Weights of a small GPT-style language model, trained from scratch on English Wikipedia.
Size: 8 layers, width 96, 3 heads of 32, MLP 384 SwiGLU, vocabulary 1139, 1.4M parameters.
Architecture: rotary positions, no biases in attention or MLP.
Training: a variant of Muon for these matrices, 14881 steps.
Each number is 128 + 32 x the weight over its row's rms, rounded and kept within 0 to 255. Layers, rows and columns count from 0. Numbers have three digits each. The size before them is the row's rms in percent of the matrix's.

# k: layer 5 attention key, 96x96, rms 0.138, rows 64-95, columns 48-95
# q: layer 5 attention query, 96x96, rms 0.127, rows 65-95, columns 48-95
# v: layer 5 attention value, 96x96, rms 0.246, rows 64-92, columns 48-95
# o: layer 5 attention output (transposed), 96x96, rms 0.443, rows 64-91, columns 48-95
k64 023:213111160152151136161083132115157139100121091124114141111172159169159148126089124104138146144132148138098113164077084134140135130167120098146107
q65 027:144133105152120142157166126114124127095098105158103122054172128189062116145133104129132102197095140165121143115122157099114057136152128101143137
k65 029:110111116118143134063065137094149082174147168092134111128106075160170105140128115118096119119109126090110076161108111132152163113082146172132102
q66 032:092122147127136130108113171110153099140201174122137101113104109129185133099137148100140145104163123109142150135093115111128119180130161168123127
k66 033:145130121143059143168120095104138099104070148160151062113109121120107102105158106145158063143158169122080159158133110083147118105155119122117154
q67 054:140109149108135135141132166128131140133181167087124179104120129112116152092114161140095172138088140053096083142136120099112163109135123130114098
k67 037:113121094145166091102133170196127164094187107151085116125093116140146151142131211114104129085110066151154084126087104171135145126091160172119095
q68 076:121137123108153094156150113134143131134171150114048131089115136121111164121134255081112137115188126105126101153117129147103117156140127149110134
k68 131:104134117060142132102085125133084069140090136171099116059125102120180172105156211152139118130155147095131063121087104135125119036151147148100085
q69 124:138122114092049150148118134100117139138084156081140086137137153178128122048078159137124170156138106179164085069119085050153116141111169117104104
k69 126:105169204114170128138089209141153120120127109124048091130101122128124084101095130139148132153127106131087130116113128129107125066068120107152153
q70 125:119093163193173127139083168097100154141057108103094118185130113138126131147159130117141090087123142157138104115096146126162116076094177119054123
k70 126:161113143143074132107143112125113178116071091156126110195082134103104116210169132123170179100097152120113149089120100087179078114140138126131167
q71 128:119102059125118175139109127125113189131155110112156134122148079187082152116126117101100162060145146088121084141065143071143118115093169060153098
k71 133:137147126102174110095149120133098168082209118152148144137172118115133105121109150162147131120104114032159092117093129103156046066147167144146113
q72 024:160102065113191104091122134159062129144116068159166139132104097113129095121104168110104107147181114085117165110122144122158122128099040098174140
k72 023:112199230120100147170157130164196102127119123123124143107146168152090116157154152164126116118076186164142163087133152100138119116164155157146124
q73 030:057099124115124141117106134176101139084147075151124114155154134129138099125147200132183139112161066145151097114099119123163111163085052132144162
k73 022:143097186189063157144062141154125125150144113122130176114100151208172115205107125127075128116102155105130105139100110119122097096221131137150094
q74 037:159093156131109141124151152130140107121168178083147138154108111116134151120116115105078168116083155070106103126163134124153167102116180131148119
k74 038:094099116072127166064133143066095147158125151086143128086152123098147160101146142100161129133099154055145142157075093157114125072076114177117119
q75 050:140120129145112151105107139139121145132101105158196170162133125133124087137109041180130116156050134131111131135140152099136135094138124096139120
k75 063:153122116201133111158170119150159182098177097114131148206120155153084080153091101110090133117097091191135162142173149126140145220108108114136161
q76 097:152114143144125159111106163141125149129159129141184182145124122127125088116123077184103148143040128102103117129131123092128150105128121119112103
k76 054:149106075103169092142094152194119132106147112192090122088114128154124180097135179148084114103085072130158052128112122129133142104144143197072062
q77 125:119078084080142153121138181076142160109119126060129123115166127112154132194084137120158123145134103116172171087166109108151126140198128078129124
k77 133:110169142120154158133116114111091127095124132149108147133131067122188114056123191115163103115151151165154074116215120150133116087149153116156123
q78 123:106080114116115101132134123130092057142153115075187155192181162089165114096175115109126127057113149186126091133125107105107117144076084100120085
k78 130:088118139101113145062099139120105101161126107077139117154137117133187140183071118140124163090102155150116128121133111157129096108087135073143138
q79 125:142107166103106205190110118124132113171108170149121179100163139120141087194140102100137120144139155147133051179085186118111153096125110106124182
k79 125:052128219152099137148130104127127103151188109168088106212170144163146144132104074184109086121186184110111056099100101135107119149136152137097135
q80 117:128181126077118103098112191124113141163180113075164135165149113156110169110188163128188063144165159141087120118109132163109142160149123153095156
k80 122:159128153127132081123120158146119150135091084143175141149164090135079169118148145145185169108146184122114171164116089127153119172174133094145172
q81 124:141135153124122166081138126055132194151173135048126127076167110123169090149131215112142166145074163137108129128061149172139127120124168158130090
k81 132:135133223137145133134098143157150185149104110120125150110179135108165159173087176131058157154202121117138175162137178138135136109075147094127102
q82 135:114120123083097122149090070071167143123132100077121127134142124122153169089117104134102091068072121131089119102193109145098119092184086145136122
k82 135:122120075141063136102118109094107089121154099157144101114141136121137123109115036138089128160143099104137133159155164128114074047113123138081164
q83 128:113118087110129110108090209187206107159164116131132105036108086094096111144097177125125139116131139164147117087135162149127145122085130164130150
k83 129:124117136126149134106139104157091121140205101103205135128137165151087073160172214115108102126149187127184110148125116115079163080136140173106173
q84 126:132082125209140165111056129080142117140165103140098146109132162105102163071168147146114152116134128137139185143133187069159086155164176166133066
k84 126:119131178119099087132143109059134167097150133163153135123087121112113195131107223135141137133066107142033191116172173126107117094171087138089085
q85 123:140130171162081176076104117087111114135142149123110122166081083087113111108130130108123132146157143179175152102154160115077111141175110094144082
k85 128:120100081156126144068139173135176177112187175162166119132084124127120139104142126127164125189184139152156054167146151094128096130215140124181104
q86 124:104081132151172097155159179125065104103129089108120107130124102120162123109164060180153091104129131069103145074098134141133175122186110163141080
k86 117:161097152146108122145096106162106042107126151065143080132018162148155091126160157127125091095180086098100142168112109155094139128173108104175096
q87 120:145157139159121121132139121190144121156136149115118127087091129137115109171084084088162180107103165174073115153117107108105064065186180096172105
k87 125:122139109116170099141105138123130113137095156081170144133114206143095151134098077146103087114129128132122088100181155132153130109148190091150147
q88 113:113110151101099163079122108124138135130101182080173199119075119120070135131106099108144123108117132106186138117091069135079097090087085183140084
k88 123:087169149108083165072185075116125121108194176140165177117106105138104108144124131148187128120111151084102180141123115151123145081106201058154128
q89 129:135122129101104077179101101108092084081156109163128086090106154130110164132137101066129143167147121170178139113047129143130055155121147129196095
k89 129:132158126142157139159167142164135037135228114140179103132107113116155208148147132126108145149121091211110161104098122102160115103147090077115128
q90 115:160171144115143152084083057137104176101141151128110081131197137119124147127178100087172114098188113105110202142171136146100156168131141166144110
k90 125:141097109119109131098119113147110138087184125086182106120176146107070164135141082107157110122197108115063087133179108126074135103108045166128100
q91 120:105118125128167075137141107115085128047145198089145136109125122118136127148141082107168134138128103122127171045150131106124099148046164147068136
k91 123:084151126152100098120151105074108086103111104105143154099151138087122171133137203131173149076224101139148161107093134104179139112151151135102139
q92 131:150116168068157109133124144138189154166101098129162135067120097154197112154145074176109121131132139095143133115123158167138129100188194122122148
k92 128:166126188127156069079142156076155068130071197139130131110156170103105137173143052120135146114146148107172155118139117150103138107184147075133082
q93 128:135134109133200122079139107123186134166174148131113087138101135153168130136150148116112095084151137129166198150089077087124113124070130086164097
k93 124:159141173107151134121119126126094132164147064122145133129094141182116119145105131107125105150094145100097160132251153108114103171124184114067075
q94 130:113127126139190130088187097145118096122037118181103122101196128124094100100118082105139116116153090136060104086128163128087139106113126128134111
k94 130:117143083162141217105162138133150115067084129119209121118161165120197122193086157187151113146205097128074110108075144110153159142101146095102109
q95 126:121162149139128173117125129181149111143100129093097189123128079121130166140161145124154134154140163112098131138127146130113091132147084173057128
k95 121:099148149132087155148147129156164107146123143103123162089147089135072098122163112159084083093140119149118190109071127133118123166179125116107125
v64 143:067142135114142134157095129089130153155151154163123178109074120124123110181171115160158101126133098095111110109178175148182187165120108155203136
o64 144:151100134117107182165123120127158123138169155095142158081119147117088135086127152119163101161141111160131161118184099169130089150161141178126149
v65 142:151117134156141113129108110102123140153139115161196152076107103173152123072111143133149111142091089175114142064133090163115173137143155057103170
o65 147:172119146139139112156103069205101136159065094153077122071122064155114151080162154146127171112158059117105140147161083187103139132104099158098162
v66 153:104150125122174097120177107093155156095179125122149102155129077121080101130066124102127085123159109171087155125137110124102171175088106134160162
o66 152:149154080121084056141085151102139184173143133200135140090106154129084155130132126139058126099119112104115178134087187131115098173102127170117038
v67 141:180178161128150149117142129079097174108133141145158157140148144110117157142179094133085121132118162218180150114102089105087159094125169129155146
o67 143:154083151193085080172147097132129125109142098144145088128099156153158118110140102099149142152122084041112179142130107114135140164140069068150080
v68 151:122155152059116170130136103135106175141135140090156071083124158156173124172075111136210125105139091169141153194118104059072122121149145163137135
o68 150:184163127151188131138122110129123146142208134138095140164136125092089117130148129085128152160122102131154121129180175129115138175166082133144081
v69 148:129131110134142179189153120100169142132120078165160102110093095143197092162141154066161089055166188089104151090140123113129110138110099108123109
o69 145:164167126092117165059153098150117112120156106161165126112128135104221155102132098165080115103094080152129119163159156171115094102181155117162112
v70 143:135116096097175171089151088135127089120089129120124175157090116152186143146181082169068092104091165151073145128153076089115079160088151150108087
o70 142:110101150158102105123133164122116124088141168130154131054162101109135099167098161174086121156135098141169050143110138154190188116111118150109053
v71 154:169143138109142187114118063181099069134104109134099115143132067164139142152155104051179133173119149123088093092128176113144131167134175147072180
o71 151:142091142123123167117083197154124129120070092095129171074153101090144163150130104127126179124159148092085068133113178128125133148141140174090126
v72 149:153124149111133125149150117185134154156151110115180081183089110053167088113143160130135138077093048133136095122162091111142167103112172133128118
o72 142:185129105121100113076147181099103130096098177088168161103137117138108156078127087117126053125133135115092190163112088137118129062140129175160069
v73 143:151175105197093161128114113130160129119121080104117085135127112181133156090152134197164164083084130133139114179169165144091169121172176181099142
o73 140:139094149113155150148149146131120134167182153129176109113126117085125051107148107174171136138135153135079151111147142114160140118097134147172113
v74 145:077166098104140129052128088169249150101116071123134096123104148159144111132186157088097158105146128133152112083157123112146135116161130118128142
o74 146:169072113110093142146143090146177071144131131122106159086153100114119130121130201178130167143159167135085156111141127165131145092184086111133108
v75 149:141158171111181140100127196141147105077149103071117084113113115092153141123178093114124130157146091092109141139083149134159138141164138136070180
o75 149:171019157147133102105108140146139110148084127098156131148174156163090125135106177153154149068092128105127076108172107081110107131110159087155112
v76 145:162082089148187110134187126193153127163154181109145099184194098176133132080154148126161087118105145119096137113150195129152120117096130077128136
o76 141:182128167112100153089125148066177146128073093145181074144149092079129119165145122130116132155091193103133101152121146165092117177156154156130103
v77 141:098100113110193110068027114119167096156154105153171101141146154132122098116125126175108068100088138106144137103110114057162109107124086116101146
o77 146:122073113120084125144142103097078112079035151088137139130176189141131114113122098125075164100120105183090142121145129173142162144041141181178079
v78 145:147079128163112086148143043148126140079165139140148086145096109106136181182105153129136112157101139089188148129134175121129092139110166082118134
o78 139:109148171156060161141132199130151121148118167139148151104082131139106103116157115123217153147114146138120088110114124163121138092153085131182145
v79 151:046133145130165160159071152126159158082136159126163143183152099157119181109149095079132126114091106116155167170138080113147120127137183164129095
o79 151:194163101169143052118142163078151136139156145113135147123119131110153169138166145128086152107121077158155146150124126139102164102116162122162186
v80 144:157058169081129101179174068143183103098128123106144171128096077097117162088100097113131148094092134151155046135111140156165136098116100095103155
o80 143:118134195137084100196083188153101152081128157102094114182115088158153122110126120092113165173156114155106125133101077111101095144140219137136081
v81 153:085097125125086146116126151151113150072084023151139167134139126105106089144131116143146154162102144139167119105112154148069175145135110118090108
o81 152:158087126127133179161144100062123144092112165139140081119118117166100130087174103150178095141164114132110123118075116118140131146155090090125129
v82 149:069140100158137135096148120184130076173097172123090112089140117127104089137131119041081143151089135108090171169110103180132103075131160148145122
o82 148:099122166128105147144117072149080103140094110197111182117082130104097095210091129111112089090189098153150133109126119138189135099138170067123171
v83 149:121144101122106132141116162145101129123138114150181141109116109089130146054143172160108128088186160155075154133143176196149039060087131164140166
o83 141:138167137144109104104132106166186184158143064146171101134084107152138136141170059154137160127142155099075126145181129106175160120082143054154096
v84 147:107150171128144112138182118139114132136097088160108112165114161171100172148166057054140119124145053116127119127163085173117080088117099077114135
o84 145:160119049163154115115112106075118159107134076167065131108102134147067118145089118109151152154148136132122119155140104145088156169110135150142084
v85 152:125067115113114103093134133194130103118148114154090135140062176068092072100064099121071170147201140190094149098154092078148107125128210153097108
o85 145:096129139112068174120141096130170132126140169115106136148103140191172169148098099175124136091113163159183121142135131164177102199133113091146124
v86 147:132141077058191134144096147137143135111067144147156163131172083102112129143168077145119114124115073114100089144148113133098157082179140124158110
o86 137:183088119162156148100084110111118108138143126159144097137117110130114113149059075146094105077138126143125132107095101147174099051144114151155150
v87 151:098160114070144168117190085116096098152158109156094131128158164127115080098109127144141167165137145126120139073121133155218161114183130154158120
o87 147:133118136147135162149127120141076043162116112093183107124054136105163146223147129121111137128142201155114134102151106123075068148104122108156085
v88 143:123100156149150063156179101120138109098109146123151064101123115170150088093101092139107156158128120107120133104143129092164146116190109179139102
o88 146:104096176169095151132163103122157116123177108079039109172163139128152139156077124108138153081169151136109108140103095151153110119102057106106146
v89 138:132153167130168198145152103064137112116114097118133120148059104041061125148157148125108149146138142095138101202104158128148156163108144152094087
o89 146:160129094162152142092145177145149107139172142096193134102161144115103115144080175175178041106209131162138161116119133093149162154107126104120120
v90 152:147116119112128120087142116101142131132077163207165169162122133171153156125109103121107184058219069127156148131139142133082095185104152199132185
o90 149:141081146078117139156190121122154083142180124117102168084082117181169103151137117146139134175046073131101133137063117080100122167126150138134133
v91 141:127101188098117174124155144123167125106137174152115119083119223134131114079127170120141056081116117097117120141135110084151142135145162114102225
o91 132:164060117105131114097113146132087193119155145157148152126211095114171174145153157128070148124085158138102169123098149156120115181103108092078091
v92 150:076160139166123136132131125123051108162103185128130138120103104143124147078123129098143111132163116138207109117183146050108110109106084109114158